Part of a small language model's weights: width 448, a variant of SOAP for these matrices.
Each number is 128 + 32 x the weight over its row's rms, rounded and kept within 0 to 255. Layers, rows and columns count from 0. The size above them is the row's rms in percent of the matrix's.

# layer 3 attention query, 448x448, rms 0.0516, rows 286-319, columns 320-383
size [120 116 118 124 113 115 124 116 115 116 110 121 113 116 117 123 111 105 122 112 109 120 115 132 118 117 126 116 117 118 115 114 112 114]
[[107 161  89 167 156  82  89 134 182  63 186 166 110 146 102 121 133 160 124 128 117 131 128 119 159 129 120 138  26  85 171 136 128 159 195 124  90 112 136 108 105 113 155 140 133  59 119 155  96 125 154 175  95 172 111 107 108 114 136 120 137 120 124  85]
 [ 68 145  98 117 185 137 102 115 116 132 127 131 124 145 182  69  95 166 117  49 101 126 133 110 233 206 128  95 108  93 144 143  89  90 166  65 163 127 176 145 162 124 150 134 136 109 112 103 129 124 112  92  83  75  71  91  80 123 170 160  95  89 172 156]
 [163 120  87  84  96 106  72 159 112 118 129 156 104 104  93  59 131 111  94 101 134 127  93 122 145 143 130 142 167  87 154 162 135  94 155  73 102 116  87 108  96 174  80 197 120 110 155 147  91 150 108  97  89 135 106 176 127 148 173 162  96 120 198 196]
 [101  98 189 133 108 125 141 141 153 134 123 102 152 142 178 108  75 123 147 126 132  68 147 119 114  71 148 121 180 112  94  96  87 137 149  80  50 138 113 165 173  93 120 204 138 139 151 140 139 171 141 172 128 152 104 196 142  86 113 138 148 167 183 152]
 [127 153 136  76 152  99  88 131 153 111 151 184 143  77 114 140 101 126 134 120  45 168 125 118 135 109 171 110 168 155 124 110 128 105 115 103 122  99 135 111 159 112 130 107  73 112 121 127  85 124 132 114  84 140 121  98 149  93 187  97 132  89 160  61]
 [103  51 134  96 188 132 109 157 102 120 131 122 132 144 129 168 164 105 158 150 115 173  99 164 101 120  97 126 155  75 159  90 111 162 116 184  51 133  95 136 125 116 121 152 130 123 138 160 112 140  94 121 231 149 117 122 120 157 120 114  64 130 104 119]
 [160 148  90 143 164  74 185  54 133 134 160 127 159  78 112 174 125 118 133  95  91  51 107 118 162  77  74 139  83  51  93 110  88 121  74 141 120 130 158 137 159  93 180  85 208 189 150 150 155 216 153  94 159 166  98 140 126 140 143 133  82 151 164  91]
 [102 123 117  98 162 131 136 120 120 140 131 145 102 190 130 169 103 118 163  73 115 171 151 106 116 138  77 133 112  75 116 144 120 159 140 109  85  77 127  83 167 208 192 169 114 110 119 141 130 155 118 160 100 155 128 139 209 135 171 129 147 120 160 108]
 [145 108 126 162 179 139 145 140 172 115 118 124 157 175 109  64  83 149  64 125 142 133  89 149 164 129 157 116  97 173 124  39  97 134 139 114 113 103 109  87 182 106 119  87 165 135 152 131  66 163 118 138 187 165 117 160 154  94 118 105  92 155 162  98]
 [ 91  99 109 133 104 128 106 117 146 162 120  81 186 132 132 141  65 148 144 137 149  87 187  84 105 107 138 122 140 119 124  95 140 132 146 132 133 181  81 152 201 118 181  68 162  66 170 176  21  71 135 164 158 176 165 159 130 104 119 106 130  81 138 151]
 [139 110 152 109 106 164 163 123  72 112 153 172 158 111  78 142 168 148 169 117 127 116  95 105 146 164  63 116 151  94 122 125 132 119 118  99 138 111 130  98  84 124 145 154 113 141 132 122 112 131 131 172 162  93 106 108 138 121 125 108 120 105 165 156]
 [129 175 137 147  98 113 110  93 132  99 108  99 123 188 145 102  78  88  99 123 170 120 166 103 112 137 101 106 127 180 165 155 131 109 165 143 138 180 145  97  87  77 158 121 142 173 164 115 145 119 118 109 125 195 111  96 127 171 196 157 184  94 114  79]
 [ 89 114 151 179 156 171 173  99 147 165 162 119 186 113 131 122 169 149 124 126 143 148 134 205 162 109 119 145 129 128 132 161 102 159 130 169 108 102  82  90 112  96 141 129 161 139  80  62 153  11 114 119  97 107  95 114 125 149 106 130 145  92 129 134]
 [ 57 163 169 119 150  90 112 143 110 136 157 127 139 193 196 180 143 155  73  85 144 148 175 137  92 114 167 149 114 122 175 126 132 118 103 116 125 164 142 123 131 145 176  79 148 131 108 174 128 131 150  93 128 116 103  98 122 114 120 135 126 116  80 135]
 [207  74 183 118 130 139 120 136  84  79 128 133 156 108 140 131  81 149 103 180 128 183 127 114 101 159 105 133 106  91  91 162  84 150 151 115 144 118 131 161 129 160 136 143  97  85 116 149 104 172 116 103 148  96 140 109  80 105 119  90 182 128 112 137]
 [ 73 104 152 137 142 180 162 103 167  95  58 127 142 143 113 110 150 123 180 132 158 129 158 126 129  75  57 129 160 171 143 141 102 126 158 159 110 143 168 122  89  94  84 165 114 178 125  83  92 164 154 171 102 133 128 143  98 129  98  92 155  90 144 146]
 [169  72 167 124 100 104 147 123 120 151 133 117 135 125 120 125 106 125 166 108 172 154 163 152 192 149 130 138 153 146  84 123 174 136 166 156 100 111 140 116 146 101 144 133 110 158 118 124 144 117 133 157 133 121 157  87 148 156 123 108 126 146 128 151]
 [103  97  97  99 112 125 155 119 152 144 130 157 104 127 122 146 106 174 108 150  96 129  69 121 163 137 114  80 113 164 144  59  77 109 103 148 151 148 172  83 161 136 128  99 154 151 158  86 155 166 177 139 155 110 133 123  88 119 113 135 146 193 133 176]
 [130 111 108  60 101 154 129 148  87 153 142 129 103  97 161 134 109 175 185 153  72 144 116 117 151  84  95 161 101  67 148  90  98 138 174 141  83  49  91 152 136 112  94  91 115 141 107 106 105 127 103 125 121 105 131 135 112 162 141 124 123 149 104 169]
 [113 126 169 181 154 129 142 176 179 106 144 122 142 156 102 124 122 115 166  66 128 145 187 147  81 145 130 137 114 174 169  94 155 145 104 127 114 127  98 173 160 126 163 114  81 111  94 128 103  99  74 201 135 145  98 122  66 162 164 121 135  91 119  68]
 [137 104  82 115 149 104 131 144 146 160 136  57  76 117 171 107 129 113  96 158 214 189  91  55 128  54  62 139 115  98 113 135 111 124 107 114 139 173 108 202 141 131 120 123 160 159 155 166  96 174 117 101  99 133 110 165 167 182 103 110 122 118 145  51]
 [179  97 139 129  62 154 102 100 150 135 177 158 115 167 151 214 148  61 187 139 151  86  81 164  39 134 175 122 133 134 153 137  44  96 137 100 107  69 108 117 152 130 149  98 174 135  64 155 156 103 119 140 106 154  84 135 135  94 162 181 103 165 113 186]
 [100 190 126 140 122 145 160 131  77 156 114 151 208 134 125 131 123 126 141 101 147 131 131  95  63 148  99 150 153 177 179 176 152 103 103 147 130 115 159  99 138 118 134 130 132 180 129 152 152 170 117 100 170  74 157  84 127 187  76 129 109  58 115 131]
 [ 99 120  77  99 140  85 121 119 142 186  96 107 146 122 124 104 125 108 103 142  88 145 126 107 162 124 122 175 129  51 116  90 169 148 144  96 114 179 156 149 204 150 153 134 137  74 176 159 132 107  65 153  62 160  98 143 174 112 121  91  54 112 111 181]
 [172 183 150 160 122 120 100 107 162 127 104 119 152 119 153 140 130  61 151 159 148 126 124 109 125 182 107 149 161 174 177  96 162 133 126  94 164  93 113 158 158 101  74 138 109 133  61 159 133 130 111 179 132 103 149 110 103 114 150 116 122 142 129 200]
 [ 96 123 124  73  90 163 184 124  94 114 140 130 114 128 166 154 101 164 113 138 247  44 132  93  64  78 135 115  99 161 104 102  80 115 143 169 151 136 154 127 133 122 113 126 121 147  77  92  44 120 155 123 128 149  97 126 142  91 102  69  67 177 157 120]
 [127 101 146 158 146 159 126  93 102  82 158 132 123  80  75 138  89  82 113 107 145 147 150 149  53 179 114 112  85  89  68  60 160  72 176 139  97 159 106 222 113 132 183  83 130 154 153 108 162 137  97 112  97 127 142 112 117  94 154 131 164 155 187  40]
 [167 109  85 150  79 155 127 120 138 136 115 129 131 189 109 161 120 113 155 185 118 120 190 127 117 141 155 118 148 125 105 137  91 125 152 129 129 155 140 131 111 139  85 160 131 214 150 149 127  91 165 170 156 177 122  89 161 163 149 167  75 176 114 118]
 [149 130 116 140 112 122 156  78 140 149 127 155 100  74 141 128 167 150 162 193 136 110  68 110 110  86 117 133 196 144  70 148 143 111 133 164  95 144 129 172 102 111  89 160 138 149  59 131 113  96 140 121 133 121 124 167  91 151 144 115 150 116 127 132]
 [193 140 186 178 158 164 150 137  94 159 112 100 119 138 160 165 110 112 111 121 132 104  89  96  81 165 131 155 137 153 151 123 144 110 112 149 112 217  85 130 116 181 138 124 106 133 178 130 150 143 120 139  98 139 148 133 115 151  60 130 140 118 145  87]
 [175 134 208 154 101 149 135  78 146 173 166 162  98 155 195 157  84  90  91 159 167  80 142 111 151 214 121 158 117 147 195  61 155 153 150  91 162 156  99  66 104 115  65 126 156 132 110  95 144 102 162 131 112 100 163 150  78 144 114 115 114 116  97  33]
 [123 168 110  66 148 142 129 109 118 105 148 137  96 107  36 138 181 180 189 196  91 113 165 133 186 177  99 103 152 113  83 166 154 179 167 133 107 156  48 120 153  76 122 122 123 153  98 103 105 128 225 102 162  80 122 146 147 112 109 142 196  94  73  96]
 [167 166 135  94 113  97 123 167 136 137 119  47 115 120 164  97 154 168 180 125 124 138 102 108 111 106 184 104 217 122 171 138  15 124 114 170  77 100  78 149  78  85  97  88 138 154 132 107 139 123 146 137 143 138 160 181  91 165  99 158 142 178 130 189]
 [134  87  66 125 143 140  86  89 171 177 195 100 162 132  87 103 183 156 133 146 109  84 153  76 141 106 159 148 175 114 113 124 163  60 138  95 151 163 117 162 177 110 116 126 180 102 168 110  79 182  85 112 158 155  52 168 107 126  92  85 104 116 155 116]]
# layer 3 attention key, 448x448, rms 0.0534, rows 286-319, columns 320-383
size [115 108 117 112 114 114 116 114 118 118 112 119 109 111 120 119 108 102 119 112 110 125 112 118 109 115 109 113 111 111 116 114 115 110]
[[141 141 134 117 125 150 151 118 110 143 100 149 163 114 132 184 242 119 136 137 102 177 110 118 129 124  93 115 144 141 142 131 152 110 127 121 189 126 163  75 141  99 156 166 145  75 131 163 154  68 144 119 141 208 148  99 189 130 129 114 103 149 113  98]
 [157 110 146 120  77  90 162 152 138 111 153 131 110  31 105 125 143 150 127 143 140 135  60  95  77  99 159 112  72 139 146 180  79 127  93 109 102  93  78 149 111 138 126  82 138 169 121 126 105 114 115  85 133 148 122 177 142 117 163 130 121 179 144 109]
 [ 95 130 117 126 126 149 216 113 156 155 184 103 125 126 122 185 110 145 136 107 152 103  95 167  81 121 202 139 137 126 105 131  91 112  96 107 103 140 111 117 123  53 141 107 123 142 117 107 149 172 134  93 174 113  99 120 162 125 101 152 121 115 146 144]
 [137  99 120  68 158 117  97 143  95 123 119 164 120 124  44 172 187 134 125  95 175 103 172 138 147 110  72 123  72 182 110 104 100 113 146 137  90  90 115 109 121 131  83 132 137 160 134 136 108 147 159  79  95 140 143 127 147 146 119 134 148 118 144 147]
 [115 153  90 110 136  97 114 139  92 163  99 131 138 138  97 184 147  38 121 199 181  73 138  90 141  66 135  98 124 158 113 163  95 110 109 141  91 121 104  93 130 159 169 134 184 107 127 154 141  96  97 154 135 147 156 149 123 153  69 131  73 153 169 105]
 [129 128 118 112 109  99 121 113 134 172 176 128 120 139  92  69 120 115 145 170 150 118 170  96  26 107  42  82 142 144 121 128 135 121 137  81 122  62 165 156 111 159 151  68 145 139 157 163 124 148 135  85 138 144 187 114 162  81 128 167  67 120 135 140]
 [102 134 104  75 153  82  88 141 128 169 143 108 127  94  85 122 149 113 102  93 126 143 147  99 131  39 108 128 156 132 128 121 133  44  69 101 110  93  80 131  92  89 115 129  84  60  70 105 130  84  51 124 151  94 105  93 162 109 144 137 209 125  74 168]
 [155 168 150 150 139 116 110  63 124  89 159 101 154 124 149 137 119 234 103 128 110 116  77  80 144 132  95  96  90 110 188 152 149 155 112 110 143  83 128 205  92  74 148 166 165 151 110 170 106 171  71  82 143 111  80 140  82 131 120  98 124  99 130 110]
 [125 111 116 167  97 101 170  93 110 150 149 138 135 101 162 148 123 135 181 148 118 125 137 104 149 140  94 145 163 103 103 159 114 113 103  80 116 174  97 103 121 113 142 113 120 184 126 149 156  93 155 153 128  93 127 101 126 118  89 148 103 121  77 112]
 [182 155 148 166 209 125 132 100 119 136 135  98 131 201 119 122 158 138 150  93 129  90 119 163  88 118  72 179  86 117  74 119 128 108 144  93  92  77 143 134 139  98 102 176 101 124 111  79 171 184  59 142 133  94  88 142 127 160 165 161 161 165 171  99]
 [122 151  69 137 111 168  97 111 151  96 119  88 102 158 122 141  80  87 184 126 144 116 162 153  90 115 132 110 114 158 146 131 118 133 100 144 114 160 122 101 133 105 121 176 137  88  75 178 134 116 148  78 123  83 116 149  90 136 205 121 102 120 121 130]
 [136  75  65 104 151 154 160 150 135 151 152 128 105 113 132 165 142 170 165 144  86  93  83 143 152 147 146 132  92 100 108 120 171 179  99 119 100 182  88 137 148 159  95  99 156 132 124 106  77 168  89 129 100 104  89 122 127 139 140 120 117  98 164 166]
 [160 150 122 136 146 115 170 155 102 145 115  72  61  99 110 103 147 120 123 140 114 112 178 155 166 134 137  98 119 122  52 145 178 132 103  98 118 138  96  65 186 145 153 135  76 130 144 114 121 153  83 168 148  76  71 162 171 138 177  84  93  75 155  99]
 [131 144 153 127  88 127 134 123 147 125 102 212 103 104 134 121 145 124 118 131 136 112  80 132 108 119 159 119 166 146 103 118 134 143 167 120 115 111  89 143 179 120 165 107  73 162 136  92 118 124 109  92 123 140 124 135 192 111  80 116  90  99 122  66]
 [155 140 121 137  78 125 113 115 169 138 114 151  97 136 141 136 107  92  90 120  99 139 126 129 115 178 154 189 152 105 155 117  87 136 151 166 114  94 195 145 176 120  79  85 100 199 139 204 172 159 151 129  90 184 140 171 218 120 180 128  92 141 148 143]
 [172  80 132  87 132  94 143 118 139 139 132  99 117 154 106 145 105 124  99 121 124 152 114 166 102 136 104 142  92 128  92  49 114 121 105 132 131  71 168 123 155 185 121 177 159  92 159  88  62 108 104 165 105 111 168 134 145 189 104 109 108 138 147 189]
 [104 117 168 154 144 128 122 135  99 131  99  82 119 117 164  77 118 108 154 126 139 144 138 130 162  81 103 142 142 138  95 130 110 168  64  64 189 106 175 114  88 127 176 146 118 147 162  44 119 104 134 129  85 148 122 195 153 166 132 179 118  72 156 148]
 [131 146 126 154 147 168 119 112  82 105  73 118 122 129 164  78 137  86 114 101 125 127 189 123  62  56 149  71 193  99  93 176 117 155  93 117  86 130 160 111 128  93 104  73 178 135 152 133 144 121  97 103  78  81 121 211 111 140 155  92  99 119 133  95]
 [184 161 125 123 164 125 144 121 161 106 117 120 163 147 101 118 132 103 115  73 159 117 120 152 127 147 135  89 113  69 119 156 146 114  84 159 130 181 201 116 130 132  82 111 157  94 114 115 160 149 156 115 149 148 123 144 145 103 170 142  65 142 132  86]
 [162 149 115 138 137 156 118 116 104 168 103 100 150  77 176  91 162 149 146 153  74 121 161 113 131  82 105 132 137  35  78 134  94 110 142  62 138 173 120  67 125 133 101 160 104 144 120  93 137 129 115 152 151 165 111 119 188  85 124 185 158 131 133 132]
 [111 129 186 138 187  84 118 155 119 141 146 161 127 126 131 140 134 123 111 191 120 135 159 141 130 146 108 159 174  64  98  85 154 138 145 125 172 122 100 108 186 151 112  70 128  89 161  77 113  82  66 204 208 228 125 144  76 124 112 113 107  92  63 148]
 [128 170 142 147 156 113 125 161 138 107 140 176 126 141  99 104 127 141 110  70 156 143 150  66 168 126 169 145  65  63 213 112 188 117 144 181 159 105 134  95 119 133 116 103 111  89 107 131 152 231 130  75 147 147 109  70 159 121 128 147 112 165 152  81]
 [124 128 146 180 150 152 139 155 176  97  89  26  61 110 120 142  67  80 168 136  90 124 115 107 112 150 159 179 102  61 152 153 114 150 145  56 165 155 128 124 159 126 149 112 148 132 150  85 107 134 102 116 160 180 101 147 147  62 142 140 153 132 203  66]
 [103 151 122 133 194 143 121 110  90 134 157 182 181 125 102 152 124 115 109 122 159 103 140  81 114 111  79 150 132 135 135 125 114 166  76 133  81  95 140 140  94 144  99 159 107 108 136  92  91 125 103 133 155 159 112  57  46 138 147 132 151  75 139  74]
 [108 131 174  98 155  84 123 175  78 110 149 126  85 172 125 154 136 108 152 149  85  80 141 158 172  95 167 134 107  88  89 179 174 128 147 175 112 183 106 140  87 108  57 184 106 139 116 128 180 185  81 142 114 136 131 123 119 131  81 174 124 130 134 110]
 [113 149 110 134 162  99 139 192 139 160 110 110  86 142 176 149 110 103 115  79  95 170 115 103 167 125 168 112 156 147 143 164 127  91  85 143 142 185 117  93 116 112 111 122 112 126 107 127 133 115 153 116 105 139 139 102 136 109 165 118 110 128  95 171]
 [162  65 159 105 126 120 130  90 139  96 111  98 145 137 129 179 125 152  77 127 134 129 111  67 102 178 106 154  95 124 129 145  67 100 153 157 173  80 157 113  95 145 138 144 179  89 117 157  44 188 127 135  93 177 153 138  99 132 156 121 103 138 115 119]
 [160  95 196 120 138 126  72 151 144 137  89 112  97 113 144  89 175 111 130 128 131  80 140 112 157  87 104 115 111 177 147 123 175 136 111 115 108 119 120 180 113 117 100  65 169 103 105 127 145 148 174  93 175 147 139 139 117 108  93 155 157  98 172  98]
 [127 160 139 118  74  61 164 160 148 120 122 112 112 215 152  75  63 140 115 108 153 198 158  52 150 136 174  93 143 146 144  74 181 127 164 153 104 137 177 140 101 102 162 104 105 126 131 115  76 149 121  89 117 116 106 142 134 149 139 119  95 141 101 134]
 [169 190 111  62  85 165 109  89 127  68 134 128 127 156 124 108  69 187 171 168 141  92 163 138 130  87 164 118 191  82 225  60 114 189 157  63 107 121 144  76 114 132 136 117 106 130 137  65 156 154 106 116 160 101 118 127  92 163 114 143 124 141 135 103]
 [166 162  78  64 161 105  96 146 121  81 102 122 129 157 137 158 123  97 195  30  97 119 161 197 118 121 127 143  71 199 102 123 133 178 109 148 153 165  89 161 123 138 132 161 147  95 126  68 200  81 149 114 182 106  98 149 140 103 175 152 130 119 164 192]
 [154  76 140 174 162 113 120  84  98  35 134 174  83 128 130 131 127  91  92  26  84 148 116 102 122  84 178 132 114 167 109 139 142 133 141 148 207  84 151 151 116 137 113 126 123 117 137 125 101 125 135 133 140  81 109 111 175 109  82 118 103 162 125 156]
 [ 87 107 124 105  92 116 210 109 125  97 117 143 132 125 124  78 111 115  93  93 175 162 111 158 119 116 196 155  81 152 188 128 173 114 114  76 181 139 120 114 202 137 140 119 103  92 115 118 125 173 116 179 124  51 116 154 138  93 151 113 142 100 169  99]
 [149 127 134 128 172  89 124  89 107 152 106 139  44 145 128 133 130  95 112  74 173  78 113 170 112  58 115 122 112 208 104 140 121  71 122 106  97 181 106 131 100 150  65 146  91 176 160  91 181  56 162 169 172  98 109 101 201 157  82 201 142 162  60 173]]
# layer 3 attention value, 448x448, rms 0.0916, rows 256-274, columns 320-383
size [105 106 103 105 101  96 105 109  98 101  99 105 103 109 102 104 106  97 108]
[[ 86  33 107  68 129  70 156 168 150 110 120 168 154 100 137 131 173 144 206 213  98 107 147 113 108 172 121 160  96 127 149 125 114 148 134  59  96 127 155 112  96 127 122  88  95 182  92 178 131 131 145 126  97 157 131 155 105 144 141 123  94 112 133  93]
 [140 158 100 169 159 167  91 114 153 135 115 177 128 137 104 147 158 140  98  98 142 112 158  65 117 113 119  98 117  99 104 145 115 143 115  92 136 149 159 100 115  86 142 140 207 145 105 111 200 181  97  71 135 139 161 155 113  49 106 140  72 129 116 130]
 [112 133 157 166 189 138 147 106 113 116  86 137 172 119 184 112  59  61  72  79 137 166 159 155 141  97 121 136 157 149  90 137 124 132 163 170  98 112 129 154 100 138  73  76  78 144 100 146 192 114 100 135 154 117 171 176  39 120 113 112  93 127 134 109]
 [ 63 129  59 107 179 153 155 158 112  89  69 128 128 126 148 165 157 117 124 139 108 166 161  50  98 197 117 182 133 104 160 120  80 166 190 117 139 162  56 130 160 118  98 105 103 103 124 133 145 156 110 152 144 101  98 182 178 142 113 165 147 159 119 131]
 [160 142 174 150 136 137 117 129 144  91 113 147 143  95 122 196 161  92  92  55 176 100  97 153  73 114 120 140 141 111 115 151 195 122 127 120 149 116 177 105 106 124 127 125 118 135 146 100 151 133 117 108  93 168 116 141 105 143 114 106 112 140  71 114]
 [132  81 157  89 147  98 106 102 122  92 159 150 146 160 148 131  86  69  61 124 136 170 142 134 146 137 143 162 112 135 191  62 109 198 170 180 121 232 173 112  86 166  74 143 144 136 165 118 125 101 155 145 124 209  59 136 116 120  80 154 206 106 131 147]
 [143 109 130 133 125 212 107 127  98  99 114  98 201  59 135 127 108 139  97 143 113 160 146  65  95 156 154 143 212 111 133 110  89 156 156 105 129 137 126 130 132 128 159 147 123 178 171 116 149 120  66 141 117 132 166 122 143 187 166 122 113 138 171 132]
 [ 94 136 115 126  78  74  35 127 177 156 151 107 113 108 128 132 129 134 127 138  65 121  53 117 217 173 178 124  94 205 120  86 118 128 120 149 144 148 115 140 147 127 139 105  72 153 127 128  64 186 176 102 117 151 143 143 144 138 176 115 155  84 119 191]
 [130 142 148 139  90 137  92  79 134 152 119 155 138  88 135 157 148 122 131  95 152 181 121 141 146 104 141 113 113 160 108 126 180 145 113  80 110  98 199 156 152 102 170 173 182 110 157 126 121  79 132 112 130 130 109 155 119 147  97 136 133 132 146 171]
 [169 140 161 161 135 119 132 145 154  74 149 103 104 163  95 109 158 153 168 156  63 116 130  90 157 181 150 134 150 121 130 134 165 159 133 116 127 110 142 118 100 125 131  88 158  96 139 107 155 148 135 167 159 166  75 168 120  79 127 153 138 142  90 153]
 [162 175 156 150 148 188 159 131 144 157 179 186 160  59  66 127 120 151 126 179  64 180 107  39 103  84 107 182  85 103 182  90 132 165 194 124  93  94  95 116 128 120 100  95  42 133 150 108 144 183 158 118 124 168 153 121  51 112 151 129 105 109 114 141]
 [192 156  78 109 108 149 131  74 127 127 146 143 113 103 165 107  83 179 131 137  93 115 106  97 134 130 128  94 139 187 115 107  95 126 140  77  87 139 122  79 150 106 127 115 153 178 138 128  90 158 116 148 173 153 133 142 146  87 179 180  98 116  96 100]
 [113 109 124 109 185 141 115 184 162 121  93 159 157 135 184 124 105  97 119 158  91 143 163 117 136 102  72 132 144 181  80  69 126 152 121 106 114 128  56 134 137 100 140 124 102  88  96 109 120 168  79 105 150 162 133 160 154 112 172 165  93  63 115 123]
 [116 109 178 175  93  83  68  92 124 111 171 134 154 168  83 171 125 103 111 179 144 171 105 206 179 116 158 144 182 110 130 118 140 105 156 138 122 145 158 130 101 111 156 121 150 102 117  75 172 182  72 150  87  55 152 144 137 140  95 133 193 118 128 127]
 [150 136 117 102 147 166 139 126 103 157  97 185 191 151 101 129 125 158  83  92  98 112  63 153 138 133 132 132 134 120 107 126 189 138  92 168 126  62 176 162 132 128 162 153 131 104 189 137 213 177 136 130 141 131  94  79 163 120 115 137 201 130 124 122]
 [163  62 197 171 138 146 180 122  62 141  83 125 153 141  60 115 138  48 118 168 123 156 119 212 137  93  91 158 115 107 124 104 133 197  92 139 124 127 113 174 134 182 111 189  86 133 146 172 188 100  50 105 105 118 172  97 103 116 100 158 160  60 124 121]
 [162 106 106 107 181  54 144 127 109 140 138 109  54 127 116  99 112  84  69 155 130 132 129 120 154 139 140  95 161 113 128  67 121 153 110 172 101 164 122 159 113  85 165 120 146 133 168 107 163 133 133 136 145 170 125 136  76  75 130  97 129 141 115 155]
 [150 180 160 150 114 113 155  89 100 118 176 177  89 157 111 188 127 176 158  63 145 151 124 115 111 201 156 105 167 152 111  76 101 128 167 124 164 123  77  97 127 119 148 174 124 116  73 127 130 121  91 137  88 135 132  70 123 150 155  99  98  63 123 137]
 [133 140 107 121 143 114 101 158 113 113 133 118 143 139 142 126 112 110  99 145 129 125 142 109 137  81  91 115  78 113 169 157 141 141 129  64 196 104 116 100 145 141  64 129 171 142 141 107 163 134 117 148 129 153 141 184 163 176 109 113 108 159  95 131]]
# layer 3 attention output (transposed), 448x448, rms 0.0809, rows 256-273, columns 320-383
size [100 100 102  93  97  99 104 102  99 100  99  91  99 104  94  99 100  96]
[[130 139 122 126  92  71 192 122 114 185  50 120 137 117 117 102 131 151  80 115 127 142  78 208 121 130 108  90 143  71 101 122 175  94 156 119 173  98 110 118 193 110 164 145 158  90 122  44 115 127 103 142 122 111 147 106 109 159 148  94 209 144 119 176]
 [121 108 191 160 133 104 175 122 140 119 191 113 109 124 122 103 176 157 154 146 158 132 161 133 174  82 160 129 138 121 128 113 148 189 129  95 123 114 110 120 148 133 158 181 136  93 130 161  95 109 205 133 133 121  89 158 173  86 113 129  75 129 143 136]
 [ 95 128 187 110 114 139 109 169 172 133 154 134 170 155 112 115 133 150 124 156 149  87 149 117 131 143 139 136  87  93 146 101  79 100  43  88 143 158 123 184  91 115 162 153 163 156 120 127 124 139  84 120 129 117 136 140  99  78 119 175  71 123 138 118]
 [148 145 144 198  92  84 117 111 127 155 169 152 195  60 150 150 146 112  90 113 188 112 141 107  95 132 112  79 100 104 164 129 190  81  60 121 104 125 119 132 113  74 173 105 123 134 126 156  83 167  89  88  72  71 125 172 130 128 193 126  85  52 173  69]
 [ 98 204  97 153  79  83 153 136 130 116 148 141 128 153 131 157  66 110 172 184 112 159 150 119 161 125 154  77 165 155 167 170  74  66  92 141 144 137 131 127  82 117 100 170 147 159 117  86 144  96 150 110 136 104 123  83 164 126 114 154 165 141 121 126]
 [ 88 131  83 114  97 140 144 190 123 125 160 153 101 105 108 139  85 196 110 112 147 145 108 176 162 122 134 110 120 164 134 138 139 149  85 158 208 127 106  99 165 151 151 170 117  69 156 102 133 123  88 155 101 102 195 137 172 135 151  71  93 188 195 171]
 [ 74 112 171 127 139 139 135 179 152 128 171 164 165 138 130 135 147 113  87 148 136 129 146 143 148 163 181  87  72 184 175 150 192 138 143  94 105  91 162 160 125 128 123 144  81 139 169  79 117 139 166  87 127 107 144 192  72 163  95 109 122  90 122  94]
 [150 139 155 148 169 178 116 105 162 111 133 120 132 152 153  90  45 136 151 128 137 127 161 180 120 149  99 173 136  93 135 118 182 140 135  95 109 107  93 131  79 172 128 129 132 173 125 133 101 153 143 121 158 118 148  99  98 132 184 134  92 176 196  85]
 [135 129 146 160 106 101 133 199 131 170 130 146 102 152 113  88 102 141 120  78 140 121 176  58 126 104 100 141 104  66 179 128 174 140 113 162 159 136 168 142 152 171 153 140 187 100 169 125 139 116  93 153 173 101 107 144  96 135 130 248 163  28 152  50]
 [132  95  83 126 143  98  67  59 132 124  73 148  77 114 155 154 140 107 133 121 172  89 109 142 145  75  97 117 135 124 129 130  77 138 157 140  85  74 178 132 124 151 140  81 109 115 125 147 146  98 155 163  83 166  97 129  85 155 139 141  93 165  72  83]
 [108 153  97 105 141  76 113 160  62 115  60  91 101 168 176 183 123 180 132 153 112 124 169 151 152 131  97 112 123  79 110 178 111 135 132 169 102 109 142  91 148  93 145 133 109 111 139  91 144 110 123 175 160  96 113  58 176 120 139 121 176 122 132 130]
 [113 128  75 156 168  86  59 150  60  61 153 169 155 184 122 143 142 115 126 145 137 156 166  82 144  99 147 128 125 145 143 168 107  41  67 129 164  80 145 118 138 105 168  98 133  94 102 108 163 103 142  97 159  82  95 100  84 211 138 122 130  85 160 123]
 [105 174 105 136 152 102 144 139 124 108 212 116 107 139 179 140 139 178 142  67 201 116 160  68 158 116 159 109  49  62 158  98 121 192 130 189  86 120 163 202 107 112 145 155 162 130 198  94 123 119 175 138 126 140 134 100 117 138 132 112 127 101 154  73]
 [118 125 129 124 112  66 135 139  64 190 141 154 148 136 128 145 142 140 119 129 126  97 139 149 121 147 110 144 112 138 134 103 133 156 119 169 118 119  82 127 112 171 155 150 153 117 120 123 217 135 104 158 114 110  86 132 139 137  97 111  63  85 133 139]
 [161  74  75 106 119 109 106  89 126 189 132 164  83 173 119 141 172 165 107 126 114 159  89  81 146 107 148  99  91 121 173 132  27 129 122  89  95 132 130  81 139 121 175  96 163 103 123 123  78 117 155 120 169 135 136 141  95 181 172  84  55  85  95 112]
 [118 168  94 167 104 136  92 112 139  99 139 100 136 121 162 101 143 102 113 156 112 136 126  94 132 103 161 150 187 102 160 184 105 186 190 132 147 161  67 145  63  57 106 175 155  99 136 153  65 146 110 113 124 119 107 146 116 164 126 146 163 197 111 117]
 [ 97 106 121  63 125 178 135 106 114 104 172 155 172 169 133  91 107  81 128 122 111 118  94  84 183 135 165 153 109  89  83 200 109 148 146 123 142 140  99  76 126 184 161 141 101 110 129 168  67 133 112 125 144 162 132 146 117 125  94  99 101 125  97  94]
 [168 136 118 124 109 146 112 161  69 144 148 136 164  93 129 139  88 150 127 197 138 119 185  81  83 107 102 128 145 103 115  90 127 120 129 144 100 205 173 144 112 134 142  85 127 138 139 158  99 169 132 138 119 132 136 181 134 138 126 119 134 191 110 170]]